Each number is 128 + 24 x the weight over its row's rms, rounded and kept within 0 to 255. Layers, rows and columns count from 0. Numbers have three digits each. The size before them is the row's rms in percent of the matrix's.

# layer 3 MLP up, 2304x768, rms 0.075, rows 1681-1706, columns 384-511
098:098114128156139112139112134106123135114098126106124133153126116091150160074175133127147133092093139117144156130143094163153184128118108100118135111156166128130126126167094117124123103169118124137120116133075139112121114122138120145144129156122120150111116109128090110108110158170185096093108153082152182142074101092112092132075120146133125107146151115119109065116144089105140120134146
104:106157127151125088080166137150125165152079133146124177139154121112114119120123145122124140114147105127092110110152164138107168165110130124131129124147096084141108137137169121134146121069121097139116144113186143101141111092159097121146179142143142117104134107121126155081124138126140089116147122124128135126126101135126144127138114150118167158115084117116097164120131120126087128141153
095:134118120129126112136144148136152130148145116129125127129117158084166139148140093115138118085134130131120119144134143117109141172164140143173114134152142110132145102128084098133095156158107140135115116170104145105130164087080126140156133084134145117131103140164163087126146139147147126133150146184129119180094143131151123125117140090095127133159095145127169134162136088147114167143126
099:101129175104133138116136165128152105133127125135114091104126116152157128119131150119115116117127118134102097130119156123139129165120136134151134127124119104148122123165118139121148158102167161131153112181094101100067175070114124123112139181114164135136116149085136139166162150131160107134139093111127187136123105143122138140117139165155157106142174109110151155156129109134116106166119
097:114112119079147115143112120107124154114130088122156131132071150137145112106092157091143089173129122142123119081134113126144109149120128137112145132120092088148105137176111111121127081105125123140137155120122129123111128166129106152160111175149132119132118146109164141153160149166132133109079134180089136121118132126121123149119101178140093145116089119105110129135157137133151106093130
102:126169146136153075109166108144126100156120127114121150137129148128171165133133106124106111123079108137115187143095166125152131162137148169108146095092110178102071148106142111140116115149143154135116178082123131159134135120130130114140118074148090133120119176142129103133109112119104149141131128111128164148148158105147119120123119124104158069143147147161127085095099109100134151128151
097:102127135150128112098130146142119106159147085118081117114152097132190166158147110139129127151105176117113108098116159139118116150119134125184165078171114138135098114139151090111127130136119112120138116124148124184150136151145112135151181127202159133144139129139082144159118128131146133169078139172157122115089092140122112147091116112121157093095155118083141103108172107131143131127152
102:158108144173158118133175129126102135099194103159086125093128106124160074158124111106106161111152159169139151134105114122118118134131123118122156130133141120142127124123145117105104147137102101121155118126129132124115100151144087159105189134136134163128165172132118099139080156157135139128125126108168136177121105139135139104099126140105131126119155134140147125135132140084085148123100
102:089093134135157135106078111136140108096155123147152126160168124158128147129142140125120116139093108123157102125106140074128126125143144123134127118189165099109112165107113192123117145115116125107161156065163179128134113125115128131119124090090154142082144132110129092106127168173120107110110119123136120105107100145106060128134141135137118133126118143142161125135119140112127131134166
106:140147168155139099119145126122106095135122088149094151167119081134087136095140098122133109114168095153101137133083130096162087165107135094128097168128100145136107131133114128151132116092146105120134117115163147117079164179154144124142112132166115124082168104117156100159182126131096128109122134126138162081145094118168107110119152180130088121179125154164104116079117122114147112150127
099:128140141134150133152120163155156138161116105141161115143147098117183140149096140081129108122092120156131181142127147087132139121157145164123045124167123110149123164104116152179153136167150118126152148105181127109143110132151136111156134111113155102116145123154084104125125159155124155141127126132158148095112135087103163123120118135179122164116137144135099133138100157110109129129155
098:142159134147146107124120121121066116105157116082181085153138119149146126128123124095111139120141103161112106121094125147144114119158135141139147145097136135136168135093123072085131111160144117120148125184087138148082096098154153122135135100110140102085139106138101083144086173113125104146141157086130125189105151120131121135158185100142150137107117099133137129104151134124156106130116
101:144112116155111121122116138153107128077085123134172101128185133105144081130116154154139127103097177161141134143162142138113147156143134120088136102110134111135125173115140125107106167140141126136159149132133131185145083131136107099132165117129120124109148098107141165151116113130120125096139136127108159125165133162103138073171110101129153098133108116125109111074133127122155167155099
105:097112107098154126125086112124117124155137137155123120094110132145136111123149141117083126141162145120149106147124132088161135118143151122152088136178151114094139169156157147175142132132144143201136108126121124148125153161108122099135111128147131146165068167122093108131122123081102163137089122161117116131138131162152139138105123141152093119092138121139102127136146148169190086097160
101:148156138131117170131128148159100113144142148107138113109096132149133100110088120149109182180108122109176145101150156089143154172134092154145150076063125143124151175127122098118119139129114097141162104092145139137160158136166130112123102125171127125099166150167148148149104141150108126138142127147139150162138074078104140135122132109136154119149097086119130184178124105123142128099098
103:132127094135163148097152125132089119107141128152121132151161185103173142117132138116165129140137158121118128151160168137139141105134093148155101145137094128114124115129110154114131117140104133156141104163096144120152134132081115181121125122118099137100167101138091106146114120143109153133094160073144103122163106127130150188132064156133138142157134149105132135122156150090098148129123
097:127120156149130144125144144114165130168166104135164135134106191129115123158145133117161110157137077172129111102127103134153107135123123162177149115155133154166135110119181102119133099147129131072138145113137107150132099140110153109108143123120168132085116131149132107101132132129109135139124127161152111097119084106137115125164087129182120102083152083195107136133134104129126134093097
107:142113140092100096126104130087141119175101113098143118118120147143079170137151113132122088138129118116131143145140140118183100116133167123131137126132161096162115160112148126153116108132116136125110154126096131118137064083111115146176116130103114121121125103176151137136078098089098128150141121121113150118116064129161169160094120116157101094116072108121161126155119113132132096107162
095:160125128123133182109084135091157138126135105110111132143153149116116106107109137143084149130145147140088130099143119124125102111118127136172121113168115137122181096116096136121112153155175111154164148121163119138126101149095118141105115109111127138119132120099121095152120148143078137153131112164136150134142117162132110139083129113157150129122163142154131139128125174078129169146150
103:131117119127139100147119133164161123129111174118117087150088109152118122155138085146069134121145109130114100159148119141105139120134150104111132151123103130120128151125137101150163113159126127127121135157157093123089138124123109109156160102159181159136164120156118111102142091160145134121124124138135125140128186135174153167109115146110139153120134120164157118112167119140105090131134
103:086162076089122086147118078132156138103145135137134155107101139108089124111144135144120123127114115150158095149126146136054147166115113097128174139182152112084125095121118142127134147175115125148136131131103133141153123109132093112115131117102104166137084159142178113144101088103134147128115139178117168162144161127133117156149184120105143183113134112163094125127129114136149155139099
093:130106144095135115124095077136131130134115123157142162135129110138156102139121159118125085125164134135116135150122145162132130107141091125146126119117129104114110110175127129126103142158122125130122130151115120108121141132127130142137105091122158151088115141122180129150107108115136150116132161122120124155129126154091089136125149118154139134087130128167156176105108107145155151135152
092:137110141109112149166115120137100121141158070109151137113117108145156135108113160086134136114154128142103136106120160122107168087154130147165120111120129112151122144108185176153114096088144131042160107144116144115121095131096150129073103107159099123103137137147115139118111143118107117198165122141160163094111102151122118122129121135182120142105137133109131094114130107131128148131155
098:128118127083179127129111153113127152079145144132143118161138120095150076093128132113108120124110120176109123079151101171133090128137139135144117141122144113146150110141138125186142102130089120131192144164094132151130125132114130094108096151134175148174109142132102131137101172120127139114133107104106128138097056137132118111124147182099130126122105150137138129096153136123085123152166
095:120116121128114166136124160120106107106097101097143123126153110137100161148067129092105159133152123081125132176110155117148115155132102124067153089116171094097155099158069105115097129121136108102140159104095110093146143094156091108097117140126114082087149105166148105136127093128122111137144131118160133158086113152175125113156112070114184152146134162093132140109116141133141137121122
095:171145079157119121164109122050096122104131169130161140148146188105120144112140106127151131138102130108130093116068138146166120101146121113129122114104137146111123083124113109117062102129121083113142132152076156139121157121160113138110121129176113110122148133137147130116092100116125100124126104118166129130132162155153117115149120164102107109135145121075103112141141167125113069112093
# layer 3 MLP down (transposed), 2304x768, rms 0.0424, rows 1681-1705, columns 384-511
096:135079130111090124106138109122091114118133109160129126139144086128107096122158116116059124099130147110151120127144171178097137154116123157192171117153163174157105119118161112136100130124147161143123103154137145124144134155122169111139156149125098140122146110117153138123106155121124150065154146128162132137100141138122103098134134123147169127073108098102137103105106164125123124141131
103:140152096129145108138146088099120146149125112160124081139120134135087114104130120134085176102131167137154111196138120132126081141131157137081112129123127106104162133163112099128130058135122149131137091133118128106121140132113134124144159124174129131114152121161134123146086147146148131129145119112145145112129158133116106153128141122136130139133125165128134133133148138096136153119123
094:113148117105157112135096089113102122098133143142127123150167075120114108125098141129142152129121142116127119109156121107125109120102157119113101180148144182156113163188130142169151125114144147079143130123115152166132150137137117122144162142159135125101163115094137118113091179130132128146158132147149125092101139132171145089153147116133129165143157121108143176154165192119113113149091
096:117121125130108144089129109094128077094109149154123098131104161153118170113155133095134115119158144165131151058128160100139128118122105128093115132108149149145101116116152090118071125123160120132089160120124100074153148127114125107151164168143149160114132129116164120133137125112107102161164135137131100145180158145121119112118083100151066157133104098181123171102085144131116111149137
094:117142138119146183130124142142147136179126142125110127090115146128134142143124121088170138124134122118114142111129142137111135102144125142152077133088139186117085157119165149146097128125165119123153120165126112159129116147128117118158137146111133134154114121126131126068092088156108121157140113125116137135209095141148111128135122143124119122129121170153131102160125113146113084128102
106:143143097111125128116115112113126093134143097060114140141123136158198138184110128091071123104130098130130125132144120133118093106159122149126176119125158138128102129114119155153139096114158113152089159115160126155132106131123142093130106150086092105137141121166115109134126105149126103093155128078114171134103149112087115131119140134138142129155139127113103091127121117133140114151137
099:122063161119138117144144142174128132131088112117128177127154135127147139085113121112152141089126199089110157125091095134113144105156075139193177066127119121115148123109105144144148153121071078150141128106134103139109121154101130115125104139137131077124080128130132156094122111129151137097095131119112144097164171104147139170113161100124123158107173146133127118114148111117132119135170
104:122132101116115115125161120147165147120143104155114170126101125125122141133103143107146156150114115098088180114117124160118106119130148093134151099122135147115115150121098172161105117126111103097125112109119120123142144136136105156127133152135085138122140133119122161127144145161136103134144123125118146179168101138133107146109149132151134136106163059146110098158131113100123117119111
103:118114134111124098130110101091105110112146144144124164145167144153130110128101138125137180164096125157124132121138139126146151142125125115082126148150125125155094162141157149127129107189091113122120156138124137123140184133095148136138105124128138169119103145084149146149166130125129113107115095147137137134069105169106122119129154138144105110131163104115134181114124135157137137119112
109:093113138110132123111112143129086121139160140148068149126115118160085122134109090110111088094089138145113108158122147138102159157178128121140101122128131118136141120103123177133121124137123143096139109148115124142150159117119089151154144092141133087109136133132084139143122193128132121147157084153106142140121113133114118095080154160122141173137125167132121095133136131145180076143096
101:129148145136138095142144142121105150127118174109119130134171120147129093131145141126135152099131095138141178140148155105107157158106175119116145101100131173150111121154137090176167133120120108130137111205133089141122091136130119096124107136131175078149085103102124113162130099107122124154131102149139149101139118148125125116166135090130109121126100101080088172105175172145120109126120
102:151136157123067152124101155109143091136156129148110142156133097106124149087109155125101126093059131139174069124143098109115151167158185138135114203181086087135106121111113119160077107157139149158107141163175122141145127160145135150104085139136099140144155148162159106132141121106076143115116143147091152140137086136170099153095127131121097142140091130108116118129092115153157164131085
099:083154139119087137156103130145108122112164132145137119121192098128113127138170134134158123132148096114155128107116121081147166089077133147096133187108138114163153132102115097119135099106152114121085123125138110128100124116131139147131094090161146106118136064109084108126177169117083100161108104138115143121157122131161119085113078145118092166110119137097117049126116147125149129194124
101:134098121171146134141118146108130131164114196118147095143135141102141109155119167153131143120124100124117129128100127099125156114135166194138078138100128150114157126153110129124133157110151110120108131128075159115117149142124142091100077165101110107121121107127146138136142188089093116137135160093106120092103170139111139109122181121068164132136096143125110114121116118141116126128167
108:122103109127164123135126108146126142124127135090150105144095121114142126093140165097152171130137146093114100153172127131138129139127127171149102131153151141152112149159149073100117106116128162157124116158124150121137154160099085125162156152144088138107123134139099114137143156143113129132130127136120139142120117097112163112119146078126147149146113131099135167147120159104111103116143
102:145130122110159116065111128148129147154125128119149144125118159114174127122120146150141136111133118147105174166144136120102120107145081139109133114187114087113146128138121131134124159106131118077158062136117150144101120106108106152137122123112170154139104141113150145139117132160106110159127129117121174115131113094139113110122100169104105088163135131151147147093151120103144081161140
096:139158139090126167122142139136117122159135104157121125134124108112151116149115141107168144152175131174179120111134121096099141117156153104134121092107086109112137128111097100083114126146160130123152110153141140104152129123121102085099162185134155106139116133122109146155120114106122126137090104122132129120112139128160129148155128145127160108141125131116167113118117137136122092199156
105:180113153115147143146150112076132142145093124105152112148111125182119096162108174131078095106150135125109103122150161131133129127113126152116151147142130133129082109165131122076131115145122163120109103088146122135127145132150151152160147126088150139151114116129137179106098118148117146127138114165161145145080101170131143105122145087173093126121131129123133114131098110168132190125142
098:198174144119080105131124130130118137114125089085129114161122114135110139106096136110133132166140114146138111188093141111124143135147135128146143102127127156142111133148127142119146142163100146125112130155145154133112160084100103122136155130127105072149147141093094117148132134137153097120126149133155107127160108119115151135080120201121146134132130150127090143165177138103169153112115
104:137091111139139155190166120128124062144128143106135093134124128128090149119149123113098168135116113155118160105159100096102122102102158125091144115168117125130106092125106086117156129097115185155163131132125121127142144127118170148135116127135122131120139109130126147140118144143091133091125117157093079118140132109127111120129135169172127182167150142130132139120136099164110127108157
107:102143086143125150148115108093134105072120130157165174150084146151077150152117120145139185085136120133104149127109131121113140158125156113148155114119111147149125149103139152126127111141151142095142177164123147127107125162159124121099138126140138186126116104127126123154129115088152153111167108064141144131135130129066130164156142130113070163127133140151107141109132123131109162139141
092:147098120124095092109119096127097083126107123137119112157149144135146092145102144110121105148121141089091115100093128110092151124166102137146109132112125072180091128111115175143081157114118148128109125152103130108124137142124109140161092142118109172143176106125111113150114113125133122105118111160082125106128138128079107131111146122177122145121161109150152115106119109134123142087130
091:144131110132124122145130110151134144104159129139122111139129154119090120114097133146122113126117123117142086175127106110131113155096097141114154088119133088144144114144102104115100123135115137154129142128117127165135136164138148142155136141155133107082157119119146158118099120155135100112138103091087099171109135120158138133143120148117142109144151117166144123136109152117146076127134
097:123172105123156124113145123116154120122124118151108092100141150132108091107112110133159141114115091127106152137078168104091146121094123115117102129096142137105148112095092134167105128145120105134100125121115165108132159134130140139132084127152087107141154107111090173165122110100134090136095134167169130120151115105101122140122125101103136123102163080127097164101107123151134092139121
097:097126157159116113115185120144140133101147104159138103134139124124140116127124116121097082116119152121190125095095097127113126171115142121137152091129114137102091133104111106119127112169136129140131130152095153142199096101156120128127123117127150093119143072121138146105147115128124111121132148132092112104124173099152136146103133131112174116123137094116175102160136146142108101085130